config = dict(
    num_hidden_layers=8,
    hidden_size=192,
    num_attention_heads=2,
    num_key_value_heads=1,
    head_dim=64,
    intermediate_size=768,
    vocab_size=6632,
    hidden_act='gelu',
    norm='layernorm',
    norm_place='pre',
    norm_eps=1e-06,
    positions='rope',
    rope_theta=10000.0,
    rope_fraction=0.75,
    qk_norm=False,
    attn_scale=0.125,
    bias='none',
    tie_word_embeddings=True,
    parallel_block=True,
    init='trunc',
    init_std_qkv=0.0361,
    init_std_o=0.00904,
    init_std_up=0.0361,
    init_std_down=0.00904,
    optimizer='soap_variant',
    learning_rate=0.00544,
    lr_mult_qkv=0.5,
    lr_mult_o=1.52,
    beta1=0.95,
    beta2=0.95,
    lr_head=0.00539,
    warmup_steps=200,
    schedule='wsd',
    decay_fraction=0.347,
    decay_shape='sqrt',
    final_lr_fraction=0.0,
    batch_tokens=32768,
    max_seq_len=512,
    doc_mask=True,
    train_tokens=157000000,
    max_steps=4792,
    dataset='wikipedia_en',
)
Each number is 50 + 15 x the weight over its row's rms, rounded and kept within 0 to 99. Layers, rows and columns count from 0. The size before them is the row's rms in percent of the matrix's.

# layer 3 MLP down (transposed), 768x192, rms 0.155, rows 143-215, columns 96-143
084:41 46 24 44 62 41 51 49 44 41 20 73 95 53 61 50 58 55 51 25 22 60 44 26 89 55 83 32 48 50 48 57 38 25 70 99 48 41 55 76 36 43 60 33 74 48 42 39
116:29 43 61 60 66 54 08 69 56 51 50 32 58 18 52 42 55 53 43 55 27 28 46 61 23 80 31 85 90 43 38 52 32 59 47 62 24 34 69 50 26 61 46 58 55 65 42 42
100:40 38 32 39 27 60 38 72 63 85 45 33 39 45 37 24 71 68 64 41 49 50 75 63 44 69 70 40 69 69 70 56 79 60 56 42 56 80 63 67 56 18 20 47 55 22 44 32
098:51 31 55 70 43 63 47 43 55 27 62 52 37 48 26 69 23 64 50 00 47 25 32 54 30 60 45 51 52 47 59 32 54 55 32 40 52 44 64 61 55 51 65 48 63 37 68 42
081:44 51 39 68 69 85 42 58 54 65 45 45 47 46 48 41 63 59 49 61 63 39 36 45 62 85 53 57 36 34 58 55 69 69 75 61 43 54 50 39 40 37 52 36 30 42 77 22
111:68 13 48 46 64 35 35 65 36 78 43 33 23 68 52 55 47 48 67 49 41 36 70 28 51 72 67 62 58 63 70 65 64 49 62 56 67 65 41 57 25 58 42 82 61 48 51 69
112:53 35 13 45 46 56 24 22 58 64 40 53 30 54 57 45 52 45 77 57 44 38 76 49 53 44 51 43 56 38 49 69 71 56 41 50 53 37 68 18 47 61 57 48 37 26 50 59
105:36 49 68 52 69 49 61 16 40 47 48 38 41 31 10 78 37 51 69 53 20 60 41 77 60 21 57 50 48 70 65 56 44 18 36 28 56 29 49 43 53 75 43 52 34 52 54 56
100:31 33 64 35 73 50 32 50 37 42 54 28 12 44 63 59 66 43 38 34 64 51 40 51 74 50 22 44 54 72 48 44 58 18 38 48 59 46 48 59 56 63 62 51 47 37 59 47
092:59 55 66 50 50 57 51 33 57 14 53 53 30 51 28 64 53 49 40 46 32 31 43 68 88 41 71 31 61 71 17 63 28 28 51 65 47 57 40 75 78 33 43 43 82 41 36 42
106:53 57 50 44 65 43 46 22 44 72 52 64 55 66 55 57 24 65 73 49 71 66 46 45 45 35 30 27 46 40 53 39 21 48 45 74 54 83 28 65 50 33 36 32 35 49 69 28
084:28 44 31 47 27 48 54 56 47 54 34 37 44 53 71 79 30 42 72 33 59 50 44 59 54 14 50 74 45 63 42 51 45 40 52 53 53 60 47 53 54 77 39 44 34 45 46 29
088:63 55 53 63 38 57 58 66 49 59 40 45 65 41 61 83 68 52 70 48 68 72 42 48 66 28 63 29 41 71 30 44 38 32 47 79 46 56 55 61 57 43 69 56 38 45 59 32
126:67 56 37 39 30 60 32 50 87 23 40 41 69 48 83 41 67 25 59 52 31 39 74 39 51 58 49 64 49 91 46 39 35 62 47 48 49 60 55 47 43 48 52 59 50 25 56 52
101:74 19 46 49 48 51 66 45 53 74 69 13 66 95 64 53 59 65 56 40 41 61 52 63 20 50 54 99 53 58 61 44 57 62 56 48 52 33 23 20 77 16 71 44 53 49 36 54
109:61 27 31 31 77 39 80 54 26 60 75 56 82 36 46 25 54 47 44 71 54 64 47 46 42 40 76 51 47 31 58 54 45 43 56 55 66 47 35 45 61 51 75 65 72 22 54 54
091:55 49 46 37 37 44 61 57 59 56 53 48 48 23 56 56 48 64 46 44 43 39 29 50 57 45 75 26 84 54 67 58 62 88 46 36 47 71 38 52 71 40 39 34 38 81 59 45
102:28 40 45 53 53 69 34 39 74 64 59 58 58 60 54 55 61 51 25 50 42 51 43 45 38 62 56 50 56 37 44 65 52 78 44 72 24 59 53 61 44 48 69 36 38 69 73 60
096:59 88 57 52 64 28 58 45 41 51 29 55 45 49 78 35 72 52 30 57 57 59 34 60 40 48 52 69 32 31 48 62 32 61 50 30 39 47 64 52 39 68 22 74 65 58 45 45
104:66 64 33 23 47 23 48 51 30 45 14 71 58 68 48 41 55 46 44 66 50 41 59 65 42 42 63 62 49 82 69 53 56 39 50 67 57 74 78 37 33 77 48 59 26 55 42 51
104:44 57 34 54 40 51 63 52 74 05 46 67 48 60 70 62 41 66 63 41 53 56 59 30 77 00 84 52 33 45 39 79 52 60 23 49 66 68 50 39 58 30 40 35 45 58 53 52
100:59 63 34 49 64 25 56 48 22 54 63 43 23 27 42 37 65 36 44 61 64 58 47 66 72 47 58 55 47 20 26 52 25 03 52 43 55 57 21 33 65 47 50 35 43 71 45 50
076:37 23 54 72 70 59 37 66 44 60 35 35 22 53 58 77 51 48 36 34 45 51 25 34 63 44 51 47 23 85 64 63 50 68 56 41 37 56 38 75 36 68 50 54 61 54 36 25
102:44 32 46 65 42 24 60 35 53 50 45 29 41 61 63 36 31 75 84 35 43 35 57 45 44 67 19 54 59 54 34 46 51 81 43 44 52 61 66 43 49 32 57 38 24 49 44 41
074:51 74 76 38 62 65 57 33 42 42 45 60 41 46 51 71 45 80 52 60 24 68 43 51 65 54 35 45 63 41 72 47 87 96 58 67 43 42 57 57 38 69 60 67 40 66 41 35
085:42 49 74 73 69 28 52 76 60 40 41 75 62 36 63 57 64 39 44 53 42 74 56 41 57 50 26 43 45 77 55 31 22 44 49 73 35 42 03 48 43 53 37 56 29 42 76 61
089:45 70 24 55 68 74 47 38 59 47 36 38 51 15 71 38 54 55 35 33 52 70 38 56 54 59 38 32 76 76 40 40 72 45 60 60 52 54 50 67 23 65 59 66 43 57 61 56
095:32 51 68 22 28 72 44 52 57 52 45 77 45 42 32 46 28 34 83 29 68 39 85 43 70 36 46 51 53 61 65 46 37 58 59 40 60 64 66 54 38 10 51 58 54 50 65 29
096:44 35 59 30 71 64 66 33 28 41 51 57 46 50 60 38 19 34 83 46 23 32 42 48 34 47 55 60 41 39 60 56 64 59 42 50 61 62 53 38 80 31 60 55 42 44 38 55
117:44 33 57 55 49 33 56 26 32 38 56 66 43 43 49 39 48 44 51 68 33 47 31 44 51 48 60 69 49 55 47 70 57 42 40 58 35 74 62 27 59 33 48 70 69 42 26 64
101:46 45 21 52 62 46 41 45 50 28 44 64 44 70 75 63 67 54 47 48 63 60 46 61 42 41 21 56 32 52 28 66 52 21 40 65 53 33 42 36 43 51 28 39 70 16 85 50
116:52 39 30 59 45 15 28 71 73 60 68 40 39 60 65 66 64 55 55 52 36 55 60 62 51 47 40 76 40 57 56 47 46 49 36 51 58 26 52 45 64 48 28 66 54 53 26 33
098:33 19 62 49 47 53 39 38 35 37 41 86 53 70 42 33 08 57 70 42 37 64 46 34 47 19 19 55 47 51 68 40 18 62 40 62 51 40 39 31 74 41 43 58 26 29 72 59
105:64 52 51 42 26 70 58 69 54 58 44 46 52 65 52 40 21 65 32 50 73 41 69 50 71 76 46 69 26 32 70 56 80 51 45 41 74 64 72 27 47 65 63 53 54 37 39 37
095:41 29 46 48 35 47 45 71 36 53 53 35 44 52 36 53 83 26 60 56 63 18 37 43 69 57 59 29 54 43 49 74 34 57 39 54 47 64 25 57 49 71 52 45 69 65 35 32
110:50 73 59 49 61 47 79 37 44 52 55 44 48 45 67 39 66 67 58 80 63 31 43 58 34 42 29 67 40 42 85 79 52 63 45 69 54 51 53 28 56 35 42 38 56 46 63 50
092:63 52 46 66 49 31 40 68 27 34 24 58 35 48 44 41 47 50 52 50 46 24 56 41 62 60 57 61 45 56 30 69 59 18 67 25 46 50 51 45 38 47 34 57 56 48 18 66
110:52 32 67 65 38 52 36 53 55 43 50 49 48 55 40 45 39 33 25 38 25 53 54 62 66 73 12 32 33 48 39 20 51 33 66 40 47 49 01 65 57 59 29 70 77 62 76 49
097:60 38 27 36 57 22 50 47 39 37 15 32 48 40 27 76 39 31 47 29 71 27 51 52 66 60 37 41 52 48 34 52 62 00 67 50 29 62 56 61 59 56 53 46 80 47 61 36
084:62 45 55 60 61 58 80 51 72 43 52 55 39 55 50 33 41 17 40 72 39 40 64 48 50 53 33 29 53 37 45 34 57 54 47 49 42 52 53 72 56 36 62 53 54 63 57 47
106:60 65 60 71 76 49 39 43 44 58 74 48 65 29 66 67 52 41 47 38 60 27 54 43 60 63 71 38 58 48 50 62 60 64 64 37 39 68 67 43 26 84 41 49 51 68 55 60
094:00 35 44 40 43 53 41 61 51 61 59 46 40 89 20 30 34 32 43 39 41 50 68 79 57 62 55 63 60 38 57 46 27 44 47 51 65 57 81 22 43 34 36 45 34 50 74 37
104:17 56 34 52 43 47 58 45 39 25 50 52 11 64 56 51 53 65 39 68 41 48 50 73 51 49 47 27 74 49 42 48 52 44 36 50 33 47 66 54 51 57 47 68 40 45 29 50
093:68 70 67 52 50 53 53 43 61 41 30 75 33 59 23 44 67 41 53 75 65 49 50 71 60 63 56 36 43 45 31 45 15 51 20 48 65 69 58 73 97 41 50 68 76 37 64 61
113:38 69 63 65 22 51 47 57 62 35 54 62 39 47 50 44 59 47 38 44 48 60 77 25 29 35 63 43 65 34 00 51 55 42 55 61 56 48 50 53 39 78 49 24 65 42 62 61
095:50 17 24 52 53 54 64 63 70 64 30 38 28 32 45 69 42 91 60 49 61 57 17 52 58 43 41 35 34 56 25 75 40 28 37 60 62 53 58 56 43 33 53 27 52 64 43 47
102:79 75 64 78 24 74 49 47 18 50 33 84 41 62 77 62 49 51 36 40 57 61 56 37 35 64 61 58 58 70 37 60 61 57 58 48 37 63 51 48 57 34 46 23 60 45 57 37
092:24 67 40 51 72 24 25 55 20 51 48 62 60 35 57 53 47 71 75 50 48 54 58 31 83 55 41 44 44 56 64 58 26 30 61 51 55 37 42 58 37 74 27 40 67 49 51 62
110:64 60 59 76 44 49 62 49 58 39 52 55 42 68 18 45 48 49 56 65 26 62 74 92 18 61 18 54 49 65 59 39 59 63 69 42 47 44 56 35 35 50 25 41 57 56 55 42
100:72 70 59 25 18 45 34 32 61 64 54 40 47 65 52 65 18 61 52 35 45 29 57 32 37 61 66 45 38 44 39 27 61 60 42 34 59 44 38 68 35 52 40 41 48 56 59 57
098:70 38 60 61 68 70 31 62 61 44 48 72 60 26 86 64 47 52 81 55 56 23 44 49 54 60 51 52 59 48 54 00 41 30 42 35 43 67 56 60 33 59 52 37 49 55 69 75
094:63 19 59 43 63 59 90 89 60 49 55 49 32 27 60 52 56 55 77 55 50 22 68 45 85 52 56 59 53 30 41 66 53 36 73 45 58 54 64 63 59 32 57 39 69 43 43 41
118:66 26 49 27 35 50 30 42 53 32 30 32 59 45 59 38 50 93 67 28 58 55 73 48 38 56 34 35 46 24 66 58 46 56 51 64 69 41 40 41 38 27 52 54 45 59 39 82
099:50 53 57 65 57 36 67 65 42 42 17 72 38 80 58 45 61 25 80 38 27 51 56 58 60 46 49 81 31 57 38 85 49 10 35 33 33 61 45 60 49 42 49 09 36 54 20 50
113:58 43 59 53 37 31 39 37 60 56 80 47 49 61 33 44 51 50 34 16 53 85 49 44 60 48 51 43 25 20 44 71 69 96 24 51 37 59 44 28 82 41 35 41 83 44 43 64
101:41 65 26 46 89 38 63 35 43 55 79 25 41 48 56 58 46 51 53 17 46 62 42 44 58 45 43 53 44 74 61 51 64 21 61 54 42 69 42 60 55 49 45 38 78 63 50 39
102:41 66 51 61 43 52 29 69 64 45 84 45 52 51 46 45 32 47 41 59 44 32 44 60 58 78 61 34 53 59 63 59 36 56 20 44 28 63 51 66 31 65 53 16 38 22 54 29
117:81 32 68 61 53 69 28 56 51 66 58 74 57 38 64 70 78 69 68 62 40 38 52 57 42 62 41 58 30 62 45 63 29 40 37 46 29 36 70 50 42 30 56 76 68 44 33 46
094:56 35 25 34 44 53 28 28 45 44 50 65 49 70 45 51 60 54 64 58 59 45 51 52 69 56 85 38 33 36 34 46 74 28 55 39 63 62 64 42 65 18 13 31 31 63 37 76
101:59 47 36 72 52 81 44 54 23 48 49 61 61 50 45 70 27 58 43 61 48 42 18 22 50 59 30 43 50 49 18 26 35 40 38 62 32 65 36 55 75 34 57 50 68 53 74 71
098:64 63 27 35 72 43 34 59 57 72 65 16 65 38 42 38 39 45 31 66 62 54 54 64 58 60 74 87 37 44 57 49 26 53 46 48 55 86 49 61 41 65 35 41 31 35 40 45
115:55 73 45 59 53 54 32 45 49 67 60 69 45 35 75 45 52 66 47 52 41 40 37 48 55 51 43 09 66 57 86 37 65 70 62 47 48 58 47 68 57 64 61 59 43 59 39 30
092:32 44 56 64 31 48 40 70 46 52 59 42 33 40 54 43 67 49 64 48 20 57 31 41 52 50 47 60 31 37 50 54 55 63 53 44 59 44 48 55 58 40 43 35 54 59 52 39
067:26 30 46 62 60 74 35 67 43 35 27 55 37 31 72 57 38 67 55 57 59 55 38 33 73 11 45 43 22 72 39 53 65 63 23 51 51 32 52 60 24 47 49 55 16 68 49 09
074:51 65 57 78 79 55 64 54 61 50 54 73 33 50 63 39 52 50 34 37 65 87 39 48 89 77 48 58 45 60 37 47 30 66 43 53 49 51 53 56 28 72 54 74 49 30 76 33
114:35 54 38 64 50 36 36 38 61 79 68 31 48 48 39 45 72 60 59 37 41 48 38 52 74 52 40 46 21 24 64 80 25 56 63 37 59 58 41 39 43 63 33 83 13 47 57 36
119:47 45 64 48 59 34 62 48 57 68 54 51 39 64 55 38 52 70 44 53 59 69 45 49 43 53 42 48 33 31 12 26 57 91 31 34 56 29 74 15 47 63 36 68 49 50 57 45
103:49 35 68 37 43 48 36 51 42 47 71 63 48 93 27 70 52 56 53 48 31 56 57 14 55 77 59 38 71 62 30 66 64 48 53 55 51 79 49 69 47 42 56 45 55 17 51 54
095:46 47 48 62 39 45 36 49 32 34 06 78 28 39 53 44 45 53 54 65 31 29 56 27 57 62 70 33 74 56 53 74 41 55 52 32 60 52 48 62 54 31 37 61 51 35 57 44
086:64 55 71 62 31 74 40 32 47 49 40 36 54 59 32 40 56 51 66 65 52 42 60 62 31 35 76 59 64 46 36 39 55 47 46 49 50 65 39 21 54 49 36 66 53 53 41 50
085:36 46 51 39 45 62 56 66 81 71 60 40 64 85 64 30 55 59 48 66 46 63 35 47 40 58 46 52 64 28 76 45 63 43 34 54 50 58 59 47 39 43 99 51 58 56 61 67
093:42 62 63 66 34 51 62 38 43 24 45 67 37 53 45 68 47 41 55 66 65 65 36 33 44 58 61 22 32 73 62 42 49 46 56 36 56 40 40 29 68 32 37 74 32 35 52 63
111:53 44 50 60 49 87 57 52 62 60 47 47 99 58 44 65 45 70 59 56 54 54 65 42 42 77 52 27 54 78 42 48 48 61 49 53 58 27 64 50 32 32 58 59 26 30 70 56
# layer 3 MLP up, 768x192, rms 0.152, rows 144-215, columns 96-143
109:52 43 28 49 54 70 50 28 66 47 43 50 36 53 49 62 55 76 50 32 79 60 60 55 56 49 35 42 41 42 57 55 90 48 31 37 46 48 68 45 68 34 51 54 38 73 67 25
104:50 71 38 09 32 68 67 45 56 60 71 32 38 55 47 76 31 46 21 63 50 36 82 39 50 57 64 73 41 53 64 66 46 60 43 78 37 63 52 71 47 56 44 69 48 34 63 39
100:28 30 73 51 33 76 72 67 66 70 32 46 46 61 53 63 68 34 74 52 66 63 52 54 63 38 39 49 52 05 53 75 38 54 43 59 37 68 68 25 41 45 54 63 33 66 33 39
090:31 69 48 36 08 34 55 47 51 61 64 69 45 56 47 46 45 40 75 73 65 32 49 46 50 55 39 91 49 46 43 57 45 79 63 39 48 27 57 57 66 55 47 55 58 64 38 46
101:30 23 44 56 51 44 43 56 55 56 65 47 61 67 43 53 38 56 87 47 88 54 56 35 47 44 30 48 65 50 66 61 67 69 73 34 74 43 34 93 20 44 45 44 52 42 66 55
115:46 57 65 36 83 37 39 33 62 48 55 54 65 45 56 36 48 58 56 46 50 55 48 35 42 37 35 39 35 65 54 39 63 61 40 68 39 65 34 82 72 42 77 52 48 52 79 56
111:42 54 51 56 27 47 13 59 65 57 49 52 77 48 53 24 53 76 47 39 57 56 64 61 31 36 26 44 49 60 45 54 53 58 59 62 54 64 51 45 42 56 23 43 58 37 54 52
098:68 59 63 38 44 60 30 42 53 49 62 36 22 48 42 63 41 22 42 71 15 63 60 21 41 45 27 48 37 44 58 38 52 39 57 46 42 63 59 40 34 41 44 78 37 92 36 27
116:55 62 38 50 80 55 44 50 42 64 65 61 47 63 48 47 25 68 27 52 40 52 25 64 40 71 70 55 37 73 75 29 76 65 29 41 48 65 67 37 67 92 50 26 44 49 52 38
105:53 55 54 49 43 27 44 73 56 55 58 69 21 48 52 50 44 77 61 36 68 64 39 04 36 54 36 74 47 60 43 49 55 54 23 50 55 45 48 36 40 60 42 44 79 43 53 80
095:36 40 68 69 15 37 39 49 54 53 57 48 66 57 28 30 66 58 45 38 53 61 53 44 34 40 45 49 82 45 42 42 31 50 26 44 38 24 52 67 58 25 43 82 57 51 57 38
085:38 52 40 43 33 48 67 58 50 37 36 70 63 31 37 20 56 45 70 83 53 09 75 42 64 34 77 44 37 56 37 06 40 53 35 48 50 67 62 66 61 37 55 59 50 40 63 89
110:32 33 38 70 50 45 45 63 41 30 19 47 58 47 59 44 30 44 64 67 60 44 51 56 44 50 64 63 58 59 73 72 25 51 55 41 44 94 58 79 45 52 55 55 50 33 52 69
096:36 37 42 79 40 80 52 47 54 63 58 30 74 57 26 65 55 50 63 44 35 43 54 59 64 42 42 37 46 40 43 57 58 24 28 58 39 63 73 30 61 29 55 84 42 53 56 45
106:45 57 40 31 61 64 34 35 66 53 50 87 45 43 35 66 67 41 52 39 42 58 49 23 37 32 49 56 46 65 60 49 23 44 41 32 62 63 54 46 48 48 23 75 54 34 73 61
098:37 57 71 79 72 43 21 38 46 58 42 36 31 79 15 51 75 29 50 52 99 61 60 53 47 62 35 48 50 39 63 34 38 35 60 48 40 35 54 47 40 35 72 72 54 41 47 37
102:26 70 52 39 66 41 25 51 64 51 44 59 18 74 52 33 29 60 61 67 63 60 28 29 67 59 39 57 36 61 61 64 36 25 48 51 40 55 45 48 51 67 33 57 65 47 63 64
096:34 75 57 70 46 75 57 57 55 35 33 59 42 69 47 46 41 78 53 55 27 41 77 27 40 55 57 29 65 38 38 31 46 34 61 39 56 51 97 19 34 74 40 40 22 70 49 65
108:56 33 32 48 79 39 30 62 59 85 17 73 45 25 54 49 14 51 60 48 51 51 52 48 34 85 52 54 35 63 66 51 47 74 47 60 80 52 46 48 61 62 70 44 57 50 54 24
100:24 43 60 47 87 64 32 49 83 35 24 74 58 76 58 28 44 46 68 55 62 31 67 60 67 38 56 42 64 51 71 36 50 61 43 52 41 80 43 38 42 59 62 33 41 55 45 59
104:49 57 45 53 44 32 51 25 35 50 73 58 67 69 23 55 53 69 57 40 68 41 67 57 45 57 29 56 51 57 37 60 46 14 58 57 29 57 92 43 52 25 51 73 36 67 56 60
084:55 60 38 40 56 74 65 45 49 37 39 44 62 57 46 48 70 66 71 58 68 63 41 42 60 63 52 65 64 58 60 11 30 29 48 41 50 56 61 41 52 57 63 42 38 59 60 93
101:69 82 69 33 68 24 56 53 41 45 29 76 39 38 45 27 43 59 68 35 30 59 55 26 30 57 34 72 67 35 59 71 61 74 47 35 21 33 50 52 31 41 40 63 73 47 53 48
089:38 44 60 42 32 50 58 60 64 73 74 52 69 69 39 41 59 44 86 43 79 70 36 21 37 64 58 27 59 47 47 44 08 64 71 72 61 60 57 71 41 55 72 35 41 57 19 29
104:40 38 71 51 33 50 46 65 67 24 61 31 20 37 30 59 57 35 41 34 61 67 58 28 40 70 31 35 42 56 27 55 46 50 75 47 49 45 56 52 60 39 52 52 73 58 54 64
094:50 44 50 61 22 53 55 49 70 34 65 31 30 77 36 48 60 76 49 43 21 64 51 56 69 56 40 68 27 40 52 52 56 53 48 42 52 65 47 55 22 72 63 27 51 17 55 82
098:48 67 49 27 61 58 37 38 51 71 44 68 60 65 56 53 66 56 40 74 24 52 65 34 50 47 43 55 32 32 48 37 62 28 48 41 52 44 61 36 41 64 51 27 44 33 32 54
090:38 55 34 74 48 43 34 58 70 53 59 71 44 57 41 77 37 47 51 47 19 57 49 52 63 38 48 68 35 60 32 41 60 35 41 43 41 51 59 50 23 51 70 45 59 27 39 50
110:35 70 63 32 45 50 31 43 48 66 65 38 44 61 51 26 62 25 43 61 49 25 41 41 81 93 59 55 37 43 53 75 53 59 70 43 75 78 57 80 49 52 22 43 54 60 55 35
101:61 56 50 55 34 65 53 54 54 73 63 56 51 49 05 29 39 54 37 38 35 39 49 62 48 19 73 48 65 54 80 19 48 68 51 71 61 36 38 60 76 62 61 59 54 47 28 61
111:30 53 65 60 45 54 47 68 47 45 62 43 43 57 43 23 35 38 64 46 23 58 58 63 60 57 67 61 37 42 52 49 82 53 34 60 99 40 47 56 46 57 54 59 55 00 44 57
108:19 45 44 46 50 52 43 38 74 39 38 47 56 24 04 58 64 48 57 60 67 11 63 37 46 53 72 90 52 53 32 35 50 59 51 51 60 58 51 32 46 65 56 48 41 49 50 26
102:47 39 50 89 66 40 47 34 41 63 53 16 54 39 50 36 36 53 30 46 73 80 58 36 44 45 58 41 44 56 60 41 29 59 45 61 36 39 28 45 32 52 49 50 68 64 43 49
106:34 31 56 71 59 50 69 51 64 78 45 54 46 53 53 48 36 77 65 11 68 56 56 46 86 59 48 80 39 47 54 44 49 36 34 47 45 54 49 45 69 36 56 20 41 45 43 55
097:39 71 76 50 53 72 40 67 91 58 43 35 44 37 69 48 27 72 65 55 50 56 37 40 49 33 37 38 61 29 36 55 54 83 66 40 41 40 53 57 64 44 49 49 47 47 53 62
101:57 51 42 63 46 57 43 36 66 54 72 62 37 34 51 70 61 62 38 53 43 45 39 86 46 24 39 50 71 54 68 40 38 54 52 56 57 78 77 58 57 21 56 41 41 21 55 40
109:28 73 51 62 49 44 93 49 66 89 31 40 48 43 46 19 35 26 45 50 60 48 53 36 44 71 36 41 48 50 67 51 37 39 75 77 49 53 61 26 54 35 48 47 42 49 55 44
113:44 55 41 41 69 37 39 64 63 38 52 60 30 48 50 60 44 45 42 75 44 27 68 33 43 34 54 15 59 46 44 28 73 18 79 36 67 54 67 24 52 50 69 50 54 62 51 87
092:53 45 61 42 46 67 61 28 55 26 31 68 50 29 66 34 35 65 46 21 54 31 37 60 55 44 37 64 89 45 25 34 38 28 45 49 55 51 47 73 36 49 41 49 73 56 39 68
099:48 62 51 49 37 34 49 35 56 57 44 48 44 50 09 52 42 60 53 44 26 13 60 27 36 60 37 52 45 45 60 45 58 62 58 80 70 42 54 41 50 32 27 60 74 65 68 30
098:66 67 78 52 78 31 57 69 35 66 68 49 58 42 69 61 15 36 56 50 49 37 67 50 59 75 27 32 50 31 42 41 33 37 55 67 50 17 47 52 43 57 46 65 42 43 63 37
102:35 52 34 52 64 89 76 44 36 38 54 42 53 46 40 50 56 80 54 30 39 34 36 65 53 49 41 65 38 58 46 51 40 79 49 64 50 28 71 30 42 38 71 56 61 45 54 30
095:86 46 37 42 44 55 42 39 27 53 45 37 60 46 40 27 30 40 41 38 58 30 53 31 44 46 57 37 50 35 46 51 87 71 43 54 65 73 35 70 58 45 47 38 68 79 68 67
106:55 34 67 56 42 61 57 64 49 37 81 54 45 83 45 38 49 59 47 22 52 68 22 33 24 44 29 49 53 42 47 32 28 34 47 55 31 37 77 58 52 42 57 72 67 54 29 36
080:52 67 58 78 51 48 42 68 55 63 52 24 78 56 64 69 38 48 38 57 40 76 78 66 83 63 46 31 46 50 69 44 81 85 68 65 59 24 57 44 40 39 59 51 30 47 52 59
094:49 73 63 57 55 42 39 34 65 66 56 34 53 56 43 52 52 36 43 52 39 86 61 60 39 43 41 11 73 34 46 37 40 63 57 48 71 22 65 56 21 60 52 51 59 51 42 39
089:47 45 58 39 51 65 44 55 50 73 34 59 29 42 71 48 45 30 30 57 38 29 42 51 24 57 33 47 50 47 34 42 45 84 35 58 46 65 80 47 40 49 65 73 62 36 65 16
107:55 37 39 71 44 67 30 48 53 40 36 47 62 48 31 33 51 59 65 58 58 24 61 43 42 59 60 35 36 71 63 61 47 58 66 71 69 66 55 43 49 57 42 67 17 32 57 33
104:16 50 42 64 65 55 31 36 53 42 47 33 38 48 36 55 59 65 27 42 74 55 55 43 63 30 70 47 51 65 97 14 49 21 56 44 55 64 31 50 43 52 48 59 22 57 45 44
090:44 41 43 32 37 72 53 37 58 45 70 11 53 29 42 34 70 60 33 61 53 46 53 32 55 51 43 28 59 58 51 48 39 36 48 54 58 29 38 59 60 41 57 51 43 30 38 57
089:45 47 42 77 46 43 56 39 72 54 67 65 55 72 50 44 80 56 33 64 06 52 49 40 50 52 50 42 51 57 38 23 49 52 39 46 62 26 66 59 65 43 32 61 57 49 16 63
113:44 34 58 56 54 67 50 24 41 35 44 34 37 51 51 55 43 53 52 20 58 28 37 73 41 25 31 26 58 40 52 38 81 47 36 75 69 74 60 43 60 57 43 61 44 27 33 54
093:49 44 50 44 38 40 47 70 58 56 43 54 55 49 49 53 21 55 40 66 74 52 81 27 56 59 59 34 16 37 56 52 57 65 60 49 71 59 61 59 58 59 54 48 75 29 22 53
126:74 69 31 57 60 57 54 36 66 72 44 18 43 22 71 45 48 77 27 36 39 28 59 45 57 50 22 67 52 77 52 62 51 43 36 63 34 45 36 65 48 58 31 49 42 69 53 28
102:51 46 41 34 30 48 47 43 61 54 31 65 45 45 43 40 38 57 47 54 55 29 44 65 66 53 47 51 61 39 56 80 39 50 40 44 40 59 44 86 74 89 71 47 32 35 77 47
104:60 36 25 74 53 46 13 63 45 45 45 42 56 39 46 55 13 35 63 70 49 48 47 67 09 61 42 60 59 68 42 53 61 81 44 64 40 43 55 30 63 54 30 60 44 23 39 97
111:57 59 34 17 59 64 21 44 46 62 48 48 30 38 49 57 61 74 69 36 58 38 64 32 19 26 36 68 48 26 48 43 57 32 60 37 54 35 25 29 39 62 48 54 65 62 83 69
097:45 82 51 62 59 70 58 53 66 58 84 52 33 44 54 53 77 27 50 80 61 53 53 59 49 73 26 40 64 49 46 14 29 21 36 71 53 44 64 52 46 46 57 61 58 70 58 29
106:33 33 50 57 45 21 30 65 74 46 60 54 40 44 42 86 86 34 43 61 45 66 55 76 17 65 57 46 71 49 60 42 73 28 64 54 57 63 55 15 61 37 59 59 41 38 49 67
101:55 53 41 42 74 59 44 38 77 53 48 44 47 49 34 56 65 48 57 36 66 59 45 27 47 52 56 47 28 26 50 47 64 26 37 27 70 32 62 76 36 48 47 51 67 56 49 31
114:38 41 52 55 31 43 55 71 68 42 49 81 20 34 61 74 41 63 45 73 30 50 49 51 45 68 45 79 66 56 52 51 32 73 46 38 42 63 56 61 24 15 40 51 44 42 57 53
096:37 56 33 30 38 52 36 47 34 81 53 41 71 13 51 37 37 47 49 60 23 22 50 58 52 48 45 36 48 67 48 44 44 66 47 51 39 39 55 53 57 45 61 54 51 81 62 50
085:57 89 33 61 33 28 35 64 39 46 86 41 48 72 48 37 46 67 26 41 66 46 39 26 36 69 36 60 42 53 47 50 50 37 50 67 55 63 20 36 53 60 57 58 62 52 49 54
088:44 47 76 45 47 37 77 51 55 63 66 28 84 48 43 56 82 55 37 41 50 62 44 53 58 61 29 57 81 55 46 54 54 44 56 38 45 53 44 31 69 56 50 45 33 43 54 62
107:45 39 43 65 64 52 65 36 63 39 31 34 42 84 25 49 48 27 44 68 47 76 50 52 54 86 66 58 24 50 41 63 41 52 46 41 58 40 65 45 37 45 53 53 54 57 54 73
114:36 42 46 59 68 28 32 50 41 52 37 51 22 42 46 04 24 56 53 38 68 29 19 45 51 49 54 63 55 52 52 73 35 51 36 68 49 60 51 41 43 50 75 39 53 45 66 44
098:86 51 55 64 52 28 43 62 63 99 38 35 59 67 54 66 44 69 56 47 42 79 50 35 49 52 53 47 66 76 39 74 62 57 44 47 25 44 47 50 50 45 44 49 55 55 31 47
091:33 32 37 45 23 23 69 57 45 61 62 59 57 56 59 30 65 40 52 70 61 60 45 45 27 26 31 54 61 49 72 30 54 65 54 41 42 73 55 52 20 44 32 37 51 48 56 48
084:58 53 38 72 86 44 60 61 34 46 55 61 42 72 50 60 44 52 48 58 51 48 39 84 32 86 44 64 71 57 71 41 43 56 41 23 55 74 43 53 62 50 66 53 36 41 62 35
096:68 62 24 44 47 54 32 54 47 26 57 67 50 40 28 60 73 36 36 52 70 50 32 64 52 41 38 63 53 78 47 83 25 65 45 41 78 58 27 81 46 70 31 38 14 44 56 65
100:49 66 63 31 46 13 44 61 68 56 84 45 61 64 48 51 78 63 41 54 59 34 62 73 50 61 46 34 55 39 44 33 43 31 59 36 67 64 61 60 36 69 30 36 33 62 27 66
096:78 30 32 65 36 50 51 59 68 62 57 73 68 43 76 18 83 45 30 59 60 47 61 48 28 27 36 42 55 54 25 66 61 55 36 65 50 37 45 35 32 41 63 53 36 78 47 61